config.toml
num_attention_heads = 4
intermediate_size = 1024
norm = "rmsnorm"
rope_theta = 77300.0
qk_norm = true
bias = "none"
init_std_o = 0.0
optimizer = "adamw"
beta2 = 0.99
weight_decay = 0.2
lr_head = 0.00381
doc_mask = true
dataset = "wikipedia_en"
Each number is 128 + 24 x the weight over the matrix's rms, rounded and kept within 0 to 255. Layers, rows and columns count from 0. Numbers have three digits each.

# layer 3 MLP down (transposed), 1024x256, rms 0.0704, rows 649-755, columns 0-63
106136151057122135092122143115124100113153165082145103123120157139080137136112133113129127160077133101153152103110106163110098156114126103165175136122141115185139168122137109163122082135081132
111118132122155148091144126145134139088109141128152108143139112103136107151131131100124111129146124120125124156119139094103101195150172100148107136163137145132168132143144150137113107175147115
110101117101154128125134147104121095137134147108126129108139155163129138125135131105149129128125128142107129146154155139134126098105138098154153129141179109136095088119123154124143155144143119
121120169123126113131118107099130130134135128119145142151142095103102167172143164107120149080116168135115123136115119119107091127157105150132125112132104147126126162138140115113124096127128117
099143154151119139159109099097164120125093137134098147107086172129148158117152115144132122149143117129169150140130131159113124080149144120135122118085162137113121121123175129095145101107124128
132114124110136135116133133133129133111145137141167147130128155118144089122178104117103118133113087111127154034142125141151139174122143129121145134111173164138099123122131137160089119141104142
110148113119152113159166120125135127158133133083123149135129162155150089096112101117160184094147112128156129150080176110135093148140099163103162166120156092133122133157134120082173166071085170
117153116093135142126085110073117113117094167085077122127144088120168106134105117133099149196161114103093151055127130103143169124132127098086079180064123097111136111147141118147161159126087070
160131145169086094119127127132118135120147120113120142102114149153108104109110151160135105125089109134142125087115121112115135121113147146137119136120160140173142109134121104096124160118128117
118159137119129133143176155073158132108114109146091086123098153146140125094147118181150077107130134106164142101120104146128111135164154189137144157159157116149187115091095122108096134085107084
090127087117159082173150182120150065116140096129109121138108114146159147099137142138086108151130117080103120137107130120102137130092127100113140093119138140138110146170136111154112113150103130
124113119112135103139150133106114094102142142146091129152173090159153126093107107160118127088146201120144121129160151068133104117146151130150132091095128169134091109106126110135142110183139160
124134163149164131117135106119120174122153117109144074097109139131120174194147088102121113134146127148112114152125098102089141150127190115114112093142139159131159124108162124126117090115144108
127132127129140131112139124116116095209148145152108149161100143156109092157147094109124099103115151163140119145077170136116152097141154167121106135105123135126131104127123134055150153117163116
135157128136176191069109062130117114123149149140157083107131137143124104136111141137144123128150137112114087131116122104089121109168092153124144138112124138123127138106126135143099121132138148
120147138144158158128093135114120126120143143161101122111132124130087108129142107157143185135120136139126128149144116133141116136160108110104123124130157123114097135113122154118138155132106115
111110104114139139134172129148143131141110091114139119167163113150140138108133136096129112145138184093127157141128138128131102113156098151143124115133150105118115108173127122115130139126117131
150129108102102153113062111119167117141108113125124131135109103125118129118110106150118115124170142115127156121146141130137076104112142092122129184104157097096085150162134102172099108144105107
108154094103153179143206170094162123134116134145116129117116153184169167133157130116134144115149124121113134087136134153158113150138166142107143137123070107145121112142135195104162144136081133
119129138121129161121118128141118171140129115126113110144126121111113115126149117134165150121113107138129128157144099145134107144104074149148159121163112084168106144168158157167137120077152149
098109104129107075157127143109180101114132130147122116167140114114108134160142104127143110069134154121127133145104122076174104155144151116138115148140142113133118152122154175155160095148156156
101121145109196141135150176119137089135106135111154138092101097136107134146101090137152149116132088134104124145103116158123104130093145118074161142165140125106115129121099155122103143114126139
136133117127151107122115146144088130121150140087144147118145081138120127131097114112093135132130136105081126133097128097140163162131147114163108109171105155133160083142112139139120109109169125
121169171134144120123141101113104132105119153129135131110166101128158088118160102097084141188126138087106137162112113141149144134180132123094120150127119109151182185154120146102164100122127133
159140131142103122141113116131115144131124112138115142138124136120120126134111130125129130114125144130122123139122137130133138125136115139127117135120142129132118126132125131119123126117134134
116143116155137073165113123135118102101127169076146129116107151146141127178108112130104071121145118107131139137116114157134146122104129113149129144145135137123141131152105130123159118137150119
152094074139120099114083111131099147093132108188132186109151099146122135098107157122187128161153147128138100089114108126131145182085134129134060128113160052117125126143134138140077128107145129
156112127132113154131149151120150132099129099128153121144108121136088147124100102131114081141140116120094115121155121114156075124143077108156150135172147113116096121094148112115116143142118095
123147115114133120125138130156145086110141153106113132128142168135127126148140141159085126117148114144085149135143110141094130113164138109137137136175134110150147146139133093119085149161136172
127134086110152150160121101120124094203123122125082126094113119121186145119104178082122108145171123152172102152136124081120141083122123122150105140128120099117110130093141129130056136108117160
130107152121091137127153143084078143090149139125134169135210155191091158197152157173163163104154176138101078119146130080148107162093160160078085143141134105145107160148125160174075121106177132
142115122130088117094098112143091143171125154121123112129121127137099142119180150100163164143125148130096104117129178151118135127143142123144118099128113109160125159142131093126085183112073124
129127132142137139127121140102137130121139120142114134116126133124134120126125134117141131123120128128127118127133124138116139123148126115133113123134130124131131127134123118137134129129125124
153127128147129153116137162165082189102138086146155128137118114130121154116128145131140103116127107132104111110140108144139148130120101127148135152150139135036163138150135098130186149116134097
107168173119120141099120125165124120119126152143081142134126117123153106122149109168122130168124146115095166145083127070125108118134149094108101147141123063096142135130156178091111107107138096
131126138140138100146114091122115170134144150184150113135172134173114114159131133145101142123112142170115114149147068104097119155162106158120151161153133125134137115152130130125096128097168137
112134137134160191131140134085181100137082125116122150138137122157136120132100154112158139162108116111159151125084128089119137106135132125136113111122115119087134120116129147144106095107126155
165128153143115128109130117158104153118141107104121128158103087124128141099132062107139142105145141095145059130047125159146140172126131112136149133072114180123141167158150133149136150133142112
123155116111111123075154105118134105164104129111135102084107102122108124122128119120110152099140128175076134123131165096096056169147149106126120160134168146132150168111171127149100160080137156
128092130153103113174136128131162146139118165094094119118113120098105131144083109129125120117105101086168128147137136103131157100167169094151099126149153145102103157117065138105131128096108119
106132124117143084109117134118135132138138092124138173114104103161212145145112130083143161148122095150106159158143059076094088145117108120099150157127091127114142149139132130120131099139166157
110111132113155131114167119131153130144093089131094140117103131133134123109098098112108125176123099138093165140122097098108117158093120099136127140114158098150139116116116114137161130112110166
137134119125082152147109135118133117111122155146150134123150120104081136148130171142089141153194125109174128176150115157087076129115124096146091085103159170086091116107158139123168154131135093
140135071089161156122084110144117132149131092107094136150113167147166099143141149143096128129146152112131178175073132123158116155143097154145098112138127116083153141120132129079111143117182104
127107122158134148137139130104134149132124142127115142149138120122113141160137130176140154140153149132132109142091119133112152158115155134135160127139145161154149109169152123120173125125131137
173108121166080139150107126119089199131131108165140178127149110129100145118149104153117154106128121148126090139118124171144133157143148200141130167161121144130133163111135155136124105139124136
121143139162126105136096107174134158144166146103139116078094168127128144149130141123094126140126131110150170100124123106119111099130207143136124111173085139097107109137108151095111144139102106
150113116123143121138120133141133195150162182132141119114137154070128135131157135127106130107153169152139139134126123119163128139136150130138109104119137140099108092163180166127100135101109128
074123116086167114101123167142145146083142136109089126118126125154138127108134126137129110139143130119162124126090103143104135157118110091111137083134146137117135121108122102154134151106176139
103130139101127188132181123091120122131138146138156141134123180129093125156170077104111158156169136158197129116166177127134134157133116128137148089149135103188106061086122142063167115127112153
148132120143129103146102125123112147108102118116088116125085156120119159148140120128115154159145098155071140128134161129164156127156120124141121161150112157153122129136175138106094137150116176
091131117116128134132174148107141098128140128098134163125162126116149125111119110103148079137129128126146145146162109107135141106108145144146108144143160155132114145130133168126090130152107108
142095108167129136121171118125155126140144148118153159095165133120134137143162120133108136120147125103172136177123131090140168161098118172130174136127147124147107097117143118141128172068126121
162143154131129154154120148102127096122088170106134097126138136160145098172107130197113107156135184067098111132074146110148110115117114118090139136120155163104159107123106100086117111110150126
135143115112139082158134137160118115121109146112149120109121088101112134119162162111159169146135125108054150111157098141116147154151155122070116158070134170186142137105182126091087133115163128
112136134153149164118140118129106106124091167124143122113145120149170144130139135129137130106071115123072161154121164124152131117130120135092153126125118120160175160123115165107107106092113145
127125149145149165086125126146127132154095168100129146143150154141147094177140115152165117147123162200127166110133158109141104134121161110116092152104154149119116140174113102079113127150155138
112079133139110091124168154133120101116176133100149144110142139118124133134141087151128076134126122156114092148126138148121101133108169156130125145138105160141104135129165128162104154129129148
114137134143167160109182131087150102125116096106143167118104114104135053153127128142105152148143119120152137089124143115110150115143113124090152153167127123144135136132098097076139150140143118
175137159147091145144090108149128146162119160166120164126118129174150153133134143120132116128118136149155151114155118115147115143094155125084109135132157118012148152097137146147097127123114132
120124094139111128141114146077152078140113152079112138160105137092101135151161162140133144180138143097119133125127110116135122158134167135099112121169133138143141086140078132166178084125136148
154136104141100159128124123158121146157099126141129132153108138137142094108123129117136106144139135113135146108105152087099104106126126162121125131115141092104105167146128170101114141135104115
152132142151122113140111137132102144123169129160113117134146132066122136117130154122178089164159176125103125133187108096151120140138097137108091090157105119101133110113094111118119092109172114
056136152133105123144128126116116129149129155134107159154112153177159145173149081137141124129156149115124199127119109075111139138138120094113133143104115116132112134215180093124096171129133132
118098117128139134142180173129112123162104117083138100137105087137101127153130132116139114138143108149097146128128146120138100154125117133097128122146142124139122133125116125133130124140107141
097135096146114130103191160158129106110131161137148106129147143177166097152162158169126134102119136178169112106156119136125102128106118133115096169103081141148120128104110130107062118081106078
155109167167120109153155158116138161117150083134172102154136149102157122143169093168127140153126189149143111133189079151147112091125133117145158071151117151159128117076139135103098128158106125
164144134173103176150074061131121144137090127101139090114159123130139147130129106121073126125150138136116113136106144141155125170081090159156134148091136170116111146141109130120149161123124115
121194127148100151161143138153112131114125095121175174180120200163150111141118117067130107159110163109099110211132153126159128157134181141142121147158111156152118117094136195120071140128152130
112107111161124094145118116151159137152096113159127119181111117174134102116156164097159151109119116126172128054170155147147122133103144101184155120128113121106136100135157156132125155136092154
133110118101128157126130123107132171125158117136123135127146150143143128125117124170156086115073114116099161125102117116131050100126134147152180117165101164116141129067141110140099120111130141
176102124150075110118132150149109141160128102158119139134126136148133123116139152093103101147110126125123136105105174112140134100170151139141112124111134090088111120126127177163129132144093120
136108146129118125122082133155116143172088074120140102118130102135094172102106144154113149123141123107068150124109134127118120143128089158087143133122131112087092118113097115150162111115162118
123142123124157149061157106138147110152145149098119166151140170135160143116168116120143119148141125112104147153117160120125132127166111117116136102134141134148099134132114096106117150117140157
127125142153140086096138106146126116118110167142116120158122145105141109084103136167151151105084099053147114131157167076148096092100113120188120111129104140126097120132097077149110127135100128
131121128156161154117092126106109133066135154137120140147146134143162097162107097141124113144119143135134127155154095120131116138109129174109119132165134112140114108132081155124167100109129097
129135134145151135138143127081139117128119144123141150132140171171139116135135115145096155119130119138139171153117130144102096150089114141132131124106147138181131104146154141128170149080083113
138140104146076138113118109159098140164135138135133099134130144164113091097160149110121150131117145124137124094096139122125128143168140135112124185118124091055097118107140091144120178118154148
123160142099103174064077090155129131134115151079138141137139128096129142094130095107117136094127119071139194090104161088107147127109149115136154148109118181104145181166088098072191116113124116
131082118091114107122090148148122106125104130088124115127112131107146188065102151145125107067132119149111168100133143127147106131093131146170165149135149121082123168105168121114145153148157144
125174123137152155128111132086121123097140119163067126123198126120158165158119140088100152157127138143124122136136084126113113129149137131050070130131137111153097121136143132106185131068146129
108129129143151139113125128104132194141122084143116132113113155080101157105142135139124099150082142128121160111123125092092130150132087198114134089159106105105115082143104110130109073088130120
121119155168105141101126149105083153169118128121144158135100157114145131163096123167106135143091145125125104125111145117112108111132124105174106125114135150122117131128131163134056086166159149
127148117126123163077130112126148124101134137121121128101119127109123109126120135168127112175123102064123119171107122122101139137155107145132100138119155090169107110131110117107084125121137094
090129179123116114124119141108096108168090131170154154128157135119098173100135104161106148087096090119174111099133106117141144136086149122116126130130126106140180116127136122124132109174139153
100094090155150161140161126148140123109091158126132124138117192104126090173137143122144147093119127144127136131130140107155124117146126164136110130175141139146149102137118125118149167130101098
165128119145107138121114120152127152098150123115126141102115122149082131165120116129136102107160121121152103141133092113138142110129175132107106165142147127193122104120140158116103130124133127
136162114129153069134128110130113133141155068104182123144113116130062108131090146182136136123120125138159134121156122122140168149117105167146133119117154134114097107116164134125160124117119146
130139128091118179098127123156133190089112133142112074115111121152081125118150133121092127099172138145140095120097133128147128167162148121157105154115110123130110112127156118148097099106130141
150130138147121126092138127044119164132089125138122177104144093080131155155132147128112147121166130123098108087126125125111130132132112154168101127128095138077114211170086149089120132138099159
144105135134166157107149139146185136112167113126114121162116153154066119118126166157145111123173161122116092123125118146080114106182123217134162120113175120116113129096117103153091078087177149
122154124149131108129141126129123154104110143123157144102073124108121140148120131131126125102145118153151107142131086142132129145141141085112110081122139117119187141143098150133126102129114131
121117112132057051173139163148158135134123120196148095091100119149129124113087114094138096121148153119162079111132127138157102187125110100164109150181127115091125143170163129207144167115164143
130132110161140139100148114143124116101187111121184110110122095128147150060126113125103162098121153106197109126081153180131105137130158106106100154096162101104124103145113098107148127154157153
112149126148138140181145142120128185153113109141100169142142131144165120134179160140141129127125134162084143139076098088089128116102138146107117149094098153124148191105176139128186112123180137
160119154132143103143156161144114189083088136186143086139139109129118105133122133167164134142100104140158114103087098117117197087112162147129116129120096080063124113083131127141127139100125117
140130100121127196163139129110147118130184163131115167125114126138120103163148093097085126165097164078141116099146139107100096109103119053102109140124152158106111129110131103182107124115109109
116128110111144113129180153129140128153097164126114131119099117110114124113171158133148129108108179182109132150126106127143076128086137151135130140100162093105099136090142096133136154118165129
170125129138126122131079117138147139083071156131162141137147140129114171142125091103107130122134128169132133179112104123133148114147117154141143118106126111138091150137097109137084151115144091
130070093084189114123155122127147125176160114171125095102118152105138111098121121097086117082155112130150150149131085086120142127181161140141126104117130105113152132133099110155102130092180158
129112120113138152092092099143122152123112140116130138117139148159141154100149162117140147148159110115151109174140152155140137118108104099137148110099102120118105115151151132116096135129117115
121135154171105119085167104123127149129156134131145142133120087127167084151151088168136136138120151110113128110128072151118117132119147160115118143127154099150132179116151146164104069153132104
152147117133132109095107115121134108138152117204113122113134166099141099148111132143139091142106143100085108138155137083107147083148140139133124137102114085107146090137167086144130115137203084
149112094148154142103125156113136114095161070096176127081143123140126130133126136135202142125113141097121091150127119161113116070180113159136185114168101122173117097114145132159124131093133149
137150148131102148131085065127134134143141161118108104133137121129153143134123107166043133106149146077105119132118169144131120141059123156107150153096125137099113123136115121106164125088144104
140160136115094121108140125128128146114117127107139162148106143125126185113084129112149113169106105085138091126138123140135128122136135185107115128152130162113130136121107160145156150156103153
151110125139117102142163143169132149102156103099154143077114121123158150148144102166083110185086129135141124120104183157146138167097106150158142082156135182139105116098112163144123125156078110
# layer 3 MLP up, 1024x256, rms 0.0776, rows 650-756, columns 0-63
121144159129120127149135156119095169103115097149101126139128139137161156115148146098153092165107146152166129137120140198096178095137128087142147123127097112148161106175161108145138109113115135
162125175151113137141068133133110143150129113114129176123109145156154129087120176077122159113126155145122154153154149134117114120155152115116095128153104118148121116130086110160191147108135127
116112129103118141107150116098147153126117129151135113139129094145166111135125115133135164150103106120126130148110110118103144121136147124067129123088135145151123086107119133143097130136135126
129123123180118166128129116137118145152126096118116158112088129110116123097113115177148149087136149102123133148119102119101094142153151091129084137129098102125122110146094067155099067113108094
121132151120130138155116166187154090148144083132112131144165099083136105082169130138103132144094103129158117078134134113125096136136154121108148140150137145141190138149144096160124153174142139
159127084133127155133101122135114177168118137113115128129117142139126099156139154149173116143091145157064146161153159119087109152164111072143101076175139123112136065160086131147152133123168144
160146123108126117109139129101155122148154112147108156083157123157141093105165153119106108120101097115140115139142150189069116086131108154114187129141102187191142119085147109128127069160141088
139097111116112128109129142125175126123140132144115166126111139150129123088142139139100146148151112129126116125126127172124117116143167127121122135143143097172140131104117150129155132157115138
133103137176119147115192164159128096136125134150078134121149133121125038121092224172137103122091137123095128159165189140103113126166119141113141097108115125146151121147120126145113129146171111
134137166100123080176113143161139067114123114093114136108118094124089106124142113157148126123130131126142148161128165156126150141173108143057096086119150127147152105143114129151147098138173104
147121125095094127128126130128097106178127111113146129121081100124161129106116130105107121083118105119146106096120117156112146163125138130125135100083084172157125063149120140162114131179152163
189090077100065064172124192128094115132135147113138133169149095112116107083111113126087160118118145133097103144159153114124172128135104092120054141145142139137161087119104117119179172183147148
119165168097102118164131149113137101133070152134153171180109125187161152110124168160115131121135107117104118154170114160150143113101129103112103076052150099142136106142105106126137142126096120
133100117113132128094149113148162102128141097147114112155136112129137089103164151120189097127130113110102092122108100136105125085157121138141114141106099121127109146135135107208095162135118146
126110148138142098141138153132124104102109108109100141159123151113146131100100122112106128109140150073099120139078144139102116087137092102155163108150113140157154130121163115140108149135093128
125137173106136086113132120135136140143117145137131097086114142116131156107144123097110131103120079132089135146120134140133137127150122122092132135122113145145157142150144115126108121114112091
145104122144117152106181114161126107168106083129121133167124110144086127076128153145157154152091124145139149132116091120083114135135098131121115150115098116145162105097115113145122115132113135
162122139066090075079122159216105103079137098099134117104128129156167141107140141160130119128149145149134141110143135155152145121151107125121145116104123160131181145125147153162149106172127140
137088118190073107135157120190161128146170064121146136104106095138130118125146126086120109082148102150103120116112107137139125114135132126113130136127109088152157090144133116190120142152132159
126169107148133146138104135105102111096129113082134126145141125112179121092173139127089119174114130106141122131166137197107104105160128131114136100099124091190140127186130114126193160131147101
131120125151124104102105132125125150138124125136143143153121107136106159137133163099127141116101154138125144136136170130135133111127128125150098130138083122136134131135115127131167141132103097
160197125164114124105145119160125102162137150113128099135164156154112103107139125126141090121144160111136073141104144112128194143098129145108102109143154134125139123131074129159153125160100149
128105130138125135146118163172125117109192149156116116122178144154136125122139121171119119108134156115087099142167153177131134139134141059121170098156121111147169128110146091127192132113180099
140118114132107120137116128139126137126136126123117130125134119139132131127137135114133144122108127131128120133130120130116125116135121121117115113120105117136135125129131110160129130134137131
151127133091095135146127096126116177117140142140079135144053124124149134131111130106103098126130093124150122113147143113113109118136097091123100093128080184135111129091075140156134090132140140
175106110117084139133157170125089113091106138166089123133111132138151083090166172096166084104115179168097112085169133165104167143125107089098170061082112112130099060122130146141152109181129144
131137126142087128117116155135131147120115132089127107122155085130157133120166124117129128130122132142098127106148168151115136136134104125113117110148159113115118139107147147122149122139174169
169129139139128144118129115123116132134090128134147132134106118128150172096157125083123145133103129100143143071119089127091097138127137118133124128108067152193145140121106119157165123114127098
178117129141081139154126128120093129144094094137076175115169123104115111136158093180142131099100112123138098163111136132121174111134115104119099121130156117135146116106111147138122117127093152
109179115102126076169112122130175138125096141132126141088113119127101107110137142133132181125117128120154114138100133137141183083167075132117105109147125120175109148092079093153120071109145119
153146111149128111129125115155128125115126164125099121159122130129151117122122109115099117117097149116102135136141153149110109128101130058121148145116102172142141102144169138112164130133152152
148126121139108122142126128126115126127128130128124125136123117127121145127143122125133118133116120128121124126118144128112137118134115123128129118120119107131133118138127123143140130145124125
151078127134122111134102215093118075154105119113100142146123142171115098146117115118118119115123147133109143122146151124123149122147116067097129095138122129106094091124070151149160140172089126
169150082133114105143129152159116108176139111115155140144093138128122131107126143138111148135122116134159145161105142136083129080152167137111130135157108118197182104126150099150113156122152149
146120121093107124154123149126118140111126127150087147103102110129111108126124099111103125142160107112118157135123161127116117113164136141124095152158113175121132122086131117133118108090081078
176147086132084104119103125145139116111149106125115141138132086102122138140131121131134117104116133142088164178144132128108148116117125063113075122108145112124130075140121130135118106150091175
100100120147121145120182140163170114120134134138119123156149134116093116111108096120145156155117112116108139168091117148129148113158131111168154135137178128129161126167110094134129119153123103
161153124126135110107132123136115101133138118100110125144147106181080100076150191091139128123133124108124156103124127114107139104175153128112123116150067113131087122109133119142121126154147116
115075118134101129152112108107106149138104142102050103128148119127177137148130098123184088096078148164170149085111197164162157119126100059092106123137104115140143149143095109111175158165157144
130145115117129137139135155129151088167114147112121167155097143109128131150167136169084121144077108125135129129200176133132172131174128099084101104126145152147180120147131105175141134110127143
186183123091110177132110158136114155111094101113143148110142144152115132123135135137141147101135132152128102134118190119122170117141123092161140124123112162128116136109143126136159105106119107
120116123101129136129157136160183110140153112127133138108133131139118117112133119149118094119109095115117079112159157180110135117125141124111179158155122156193135096168122077154157151101104145
139143159125140090133125131137140160144116117123109150146163126141098131147142133110109107060118152138149095149118130134142128114128085103120119126117099129165177108105103090159125162133153124
113171118134132149132131145115115112125113113122144108122143145132144118115187165120145182150084132169121146094140100150116129125144109127105114113084151138129160121082148078112168152140148118
127150112121116094118078131122121085131130141095108128129094131164151117118131166112157116101107160085147165128171138116123143076099088084124124135081131100107149093143110089109132160105112121
107105161134109140150161168081138129125109101103123133152134115118164079084122181139162165090096113120131144162165124143106135128141137121109142105160133116148115135144141129132085132138082114
087111118137139132136128191115143107088142116118166133107077139187136134080108164106148129108086118086172150150171163174085123111121131128140121119130094150140122125127132107119198135111130114
165100164152121101155088155124140141138135130131100159139095093135121127147138144116106148129139140098147130150185136136149142108134131125094070139114133112132154062138108143109148138147114125
182120141108073157111103142111105130143105073152148183134074067135111099135133107089128113094145110095141146118111156138110137123145139137120170125147067166183173098127111126147143105126108130
128132127136135123137146143138132113181107141164107146131086143133092127145131137108113141130121136144122137123154162101143093089116115086116105145111064133142124117119113107132130156137111129
151165093110115123134085132119127099155122114117172112096094126130109140133146132129152089124146108114144080155113148157144170087145087160128118147102097166175147124151134155136111134140107165
171141146154132152116086149121090145126157091125128167183139104152137150110161135128140109152139166154147111122148080165098174129150104119133121056106137112154124109142103136178182147155159157
150151126089079129109077150128124138113065135160146160175136060132157154141120192138122147103115159130116132103168138130115149131135091140088137123142131114124141091108107117156147122129140115
142138148120119141098153132134175120148107088128097120142173074144109124119157175062154114123104159154126088123125158120099149120101154108146116108090097142151124108105131114134132143147150123
153148142136098118114149129153141099118171170108144114107169164113141129125133151127119154119122140114127118118151150119135136119160154130129141101130113144140147101127102139120129146147115115
142173081132134155102136146108156127144085098147147114129118143143094157112131197122168075139137145146118108106167147139115160119126127109097087078095145113153106138130106110138178135150121113
131137139123109156124138165139135106103077173160095125112113139143142145132173111141154172099133098095127108155134146130128145123168131155121103075111128130125121142135169130152120116142119128
148106097155122106118128102152097104090156136132107096147137165099095185130123146100147115108109164123100101158120141103115119145133134122134138114104136093123115165133142143164121108127126111
120139142163099153140123119131129134073104135118133199160142095143123117131167145096145104173117122125100114124155171129157141121138113135124122134136132175130133124151114111125163101096162114
118142155143107156113083122145092114104128076108137127113134130186133105119186114121166137105097114108100114114100188159116158146110133134114105125144121147125166111114120070136129156148181125
122138135155130142135114134128086092121132097100114162125125126127117152109132143104120152115127137146102128138133119125132141147128141131120131115135102148127124128095113086144162149134130151
132197124113090135138112131154127106141127142134104143131077143163118116122137143133118151109096086134161153125140170137117125122159142136128114112135130153145101097106105116129149125101101153
104102129136128081135120185158138089130120146167100131183080134120133119032156124146152187166135110152117118089132137129105124118119066126128138102136135101151137117136155089102107143137150151
127152150122122086104142129186135153115114087109080111149145109143131125125114122085128154106098158100137119106165109135112112148149134128153121141140118122162150125105104125172169105134148125
123102134141118127169124147154130096152090105122131133142100123143101096141108149127147137135112116095135136122126128104129133143183131135114069081110130148170117092146113100143115082111094153
149131133123093113162104174081098133132142079142147158132173129095086156138117107116148123101099146137116100152141118153123164161112141116103152145135100156153158112169113106129119111131109121
134131098122140130146153152120160074114145107114150111134168141134092114144138147150135117138131144109130084176152109124122150124133135124138127111105153120125119111138118078189128141145138105
160164145150074120093145095143172151125163059112168178112108123176160123085161141115128113129142100132102060208114082148159179113165141115137075139127087117130125120144132111171132182151109134
128100111128139114180126158085171122116124083177140158182139097142143141122192149126126108131076139123098115118171145171144175118159137114118085112150105134152125120130087139140128148131111151
119160139112124113124156171127190129135119116126117132132182162158140106129137174123144154113075118113132084137135112143094141116147120127121138072104125193157140107166135110146162161131124076
140109169132132105117157141129173159166141116136126119146138129154076111128094139090113144111114124131123120126121120130126095131149182103121111123127133148119123134121136098143093113119121104
119134122121078158086126145145138103123156157121115157199147120117157124130144145126123141161144118154119128110142150166146152144152133105082107098168108142119109146104115156125135104169124117
130088119101064128201114199121117161117146097134134116123131102138061109148092156101111142139106122166156134164106152099091139131126133116143158124151106114172125048126112131148147124111135126
168122100119114175143104107127119112177109150104099164139124138164133142100177151151183151112102144170100126130150168114143169121119127114138123138121099125131139124123116157142144102094117135
118096128108133108115093145141132130129106129177128140142109131132145136095112136144132146124152155102106103147150141145091127146135139139135124123126097124186144125169137146154168112140120123
114143123086127155156144157115136120117120147130109116111118110125136111124104137151163140134127095126114135130151128160092090130121101112099081128119118115149121134172137078144155163128140116
122150125129139131152121138139114144115147132130119144104135114151097145146097126132121115108118124164123139138132111125122144132115150070126117145143113136133167118126098096178115114128130102
161121108121089171185163175119133140124133137151122148121076113154075133100115131104181131173117137128167124201126137127093131155161172098150127137106113085160126062159124142134163130132100119
110115137119113132120101136158115150155124112131176179134164098156103158118121122079138143078147146179182099167109162139153121148134116105090107079114094136148108107152149088099121137142121159
138094125129106149133126179153129119169139114128131149133125110114082078143158132167170140108116087123132107124145144097132138111148170116142097124158156096134157115116132129147149116143104125
140096158131075172119144214105092143121153127124094118141090148135123135145124119141073137116145139142123099158115151156124106111150097135113155110136097116144159041112164149158149120140132088
178148082120139072138170129198145181132101102166109143184160123085151158079115175159158121163116143113130104134125136184118159107147138143112142122081119152155184090195157120130130161131119112
173119137182132118136118137124110127096151072103110120110132124165131137137111129122077160142117135144116119180129151134114102101140142092110112112117131094139140120109118136202128144168115141
184128090141101132152137116160132150150118127123100144140139121121124125136125147109118142089122145131083141116182122119117134103154123103093118064149115135117120096119083102153121115121129117
110137138090131134132121130148135107129106115132130149174091123152095113127138141114176127161134117150141117161122154162104182077120108124128150144098129139184144147127151120123139115141134119
133140132133129148094137141135160137123131105127142121128139123146155153123158116117132105157142112142137129151098105161117147138132114091146146142128111126161148148099131071147122156152164183
126106131135113097114142134140179103154118135117116146151091103139148119094117164116132137119106120145122117100126136140148124080114142118101092112149084116174157100114075149133118125124123168
103089106095128125143143163139134096122122166141134111144133136118083147092117160128078115157124118157147089113102101097116168145172079143091135132177150125185129140196142108126165142134154118
129119143127132150112099149162136146130150069162120155126172138124121157121142145103084137104124110126097121145143118165109114141136154129125147100113135112144144098108132112144115083101141117
131134094105096126116118130161177107094142124123169143110127131167124107095185178103172132127126139138076088125129104141113128083151147106128114098071152101142128093132137098143142146134128135
158139149117098101124125160154120123113131124129102088150103104136128100100125134129116108106155146158129134134132180117127119099137120126122147131108090114122123139107113077144115088129141109
177139115152138147103140100179146125138126134136115102102103145138084093123144134134192160107124112130146069125116102118138111160122128107120098164115158098169184111131059139142146112122154135
124139155124132098130153136150157128092184142107156128126140053139131139105110171139140146093123165074121095165162081108110172149119072093096120125123140072176146135144151101102109144116128104
117172134121124070119106178147132093121172075185168136161170111134157188120120156136146112104135143073065134201097124111099114143093085131115092144160161110109123140104137130121146147158145152
121107103154083148119120179184138146085132133149157171154172121154144111161144166074135145134073136110105131088176135163112150115165176086118089088178112121104133092126138150165146110116115120
158141176131103161095119119090136130126093165149101136135109098136087121132145085120151136136119116133139130119102108132101174135128146132145165161110126130140153135147135127158157096153106136
143124148125117088133114117085170108148093088122101122128163102160168132120192136143141127115166109147118130127112136118123143183101133122089103131133073173095124120187056113164127169134140115
165137125157116150129116106119109112142126148145125137123109138136105152063168148122118100142121140085124091111162125174106136156118135085114093064119140130141128092166106130151142147144146142
135154122138074129168096127136105158136116122175108096123124085188109115131124126110166117162152076174150145118129129113105161117137159137113098123129138130166105102111130139130103088153130086
123113155134119112153081128159162152138163119123105119146137078131106060124128090113144115131125120121089098102122123123114141118182131141122098111118109110133166158121090114186107104177123151
131144153118098116163149155111142117113150134112110148109150142134159131110181132138117137130128143145146097172120174182131151104126158088130137104141112149131134105120140121134124115141106143
183145144121066096145127159146128110163127169111113115137083114109167162083160137093158136118118148127145131105132108134150146103114142129113114106106098109125119085162095143232177140115155139
117133155103116114129153150157143117121131097187137109152135077111110106114128177100116097124123091081139117125131177138076114108126146068141127129095063145152147106114133091174126120130171098
114139086156112118125170153124121084145155146126121134130117149124132117152165113091134135151138098095101100118131095169096153150128148133106090132117120145160143090147084097146173159149129090
196115119142120152129153134151131128126061104157112189113098112184144116091120148177137121122127106124092098142114162156127162136176107093109110090107137121154135102182133130152156124126081155
137161152109136129176156130129101140154130140201153181156161078101140175103128151118134182091117167184147114142169191143115150123103115116122128111115122074117116132126095113150096076161136105
139161163111114137146144177140171131145138094159129124134147139137114133150169109120155111136133076097134122179163149137111162115155178142110143145159113117162163152141108132149146163119144105